Part of a small language model's weights: no biases in attention or MLP, a variant of Adam for these matrices.
Each number is 200 + 20 x the weight over its row's rms, rounded and kept within 0 to 999. Layers, rows and columns count from 0. The size before them is the row's rms in percent of the matrix's.

# layer 7 MLP down (transposed), 768x192, rms 0.103, rows 763-767, columns 0-95
108,234,190,184,200,219,197,219,194,217,220,212,187,197,166,181,207,209,214,228,212,231,179,177,194,189,212,184,182,240,196,238,203,215,212,152,240,205,185,190,180,184,206,206,190,158,198,245,166,209,208,223,231,176,179,214,201,191,210,211,201,223,218,180,200,207,194,203,206,230,215,235,203,192,204,196,213,248,191,223,186,193,225,206,200,228,215,199,190,219,173,193,214,211,223,196,164
100,191,205,210,250,182,191,170,216,208,212,204,211,165,191,220,184,216,200,203,174,189,232,168,207,175,215,209,219,176,199,219,191,225,166,201,198,216,214,217,191,192,187,235,176,245,202,210,214,176,210,194,202,205,221,178,213,200,169,198,204,191,192,233,198,211,181,203,215,187,212,213,222,231,168,175,184,140,195,239,193,210,192,206,217,230,215,221,196,202,202,227,213,199,217,173,189
097,205,216,176,188,193,194,223,182,198,203,183,217,179,179,163,175,166,220,201,183,190,181,172,189,193,223,230,178,167,191,214,228,230,201,202,197,219,197,180,205,178,174,185,186,229,180,221,217,219,175,208,213,209,175,173,212,158,203,178,181,204,195,142,199,233,206,226,180,159,233,203,193,202,180,211,189,221,194,178,189,210,189,189,176,222,184,212,188,165,165,175,202,197,238,187,189
100,221,189,218,188,199,158,236,196,199,220,212,202,201,204,190,192,183,185,166,193,205,195,189,175,197,183,197,203,179,212,219,209,226,172,206,201,203,199,166,209,163,203,190,211,166,212,245,187,202,218,201,189,230,200,196,212,195,223,189,197,193,201,233,209,172,227,190,204,217,169,238,231,186,179,194,186,210,233,194,185,224,200,246,211,181,181,228,198,231,209,177,195,194,188,212,199
091,203,229,222,176,200,181,206,209,212,195,205,211,201,195,162,214,181,211,221,236,178,207,224,183,218,173,190,167,189,203,177,213,212,191,200,184,188,219,222,222,185,197,186,198,247,192,176,226,217,205,199,212,237,207,161,205,222,203,197,171,217,179,200,195,186,181,196,202,226,192,207,186,188,195,183,168,201,191,188,185,169,191,171,229,222,237,184,220,181,242,215,179,211,221,202,180
# layer 7 MLP up, 768x192, rms 0.11, rows 764-767, columns 0-95
097,220,191,191,208,186,178,215,202,194,235,198,212,200,183,191,191,218,245,208,208,204,207,169,196,209,221,230,188,174,213,165,223,204,169,199,224,190,189,176,198,183,210,194,214,196,191,235,199,214,204,233,208,205,167,167,148,192,182,213,196,197,192,194,200,186,219,185,217,214,161,244,156,219,210,229,214,225,207,246,205,168,230,206,226,210,225,210,155,216,221,192,233,183,211,216,187
095,183,244,209,186,204,210,178,212,163,214,222,213,208,199,232,192,190,203,218,199,196,209,182,176,180,180,199,188,196,158,189,163,165,201,179,181,185,162,229,193,226,195,211,178,189,213,225,199,197,208,203,203,216,199,215,198,235,204,174,182,178,195,234,203,186,194,164,184,238,202,212,187,200,248,204,194,257,186,207,200,224,208,192,209,198,197,220,237,232,193,202,216,228,203,217,196
100,224,183,181,225,177,200,211,211,197,182,176,217,173,196,174,219,200,189,171,183,230,187,192,201,203,218,198,154,204,196,208,197,197,204,179,244,178,204,185,146,196,186,195,202,179,172,205,192,211,233,207,238,223,223,179,203,234,171,191,186,197,211,194,193,184,198,190,208,203,154,190,228,206,193,177,178,207,220,183,180,201,204,171,215,164,204,190,177,167,185,177,187,200,231,193,180
093,175,215,202,237,211,223,200,211,235,220,194,244,178,183,218,229,219,239,213,197,204,204,226,203,220,212,188,191,193,179,229,170,176,221,225,214,229,205,185,144,206,207,205,177,198,219,204,178,181,217,240,213,173,193,211,192,214,184,230,185,168,205,188,217,228,165,162,205,251,224,245,166,246,210,220,192,187,218,214,177,198,187,188,186,170,164,218,198,189,186,211,180,215,215,220,220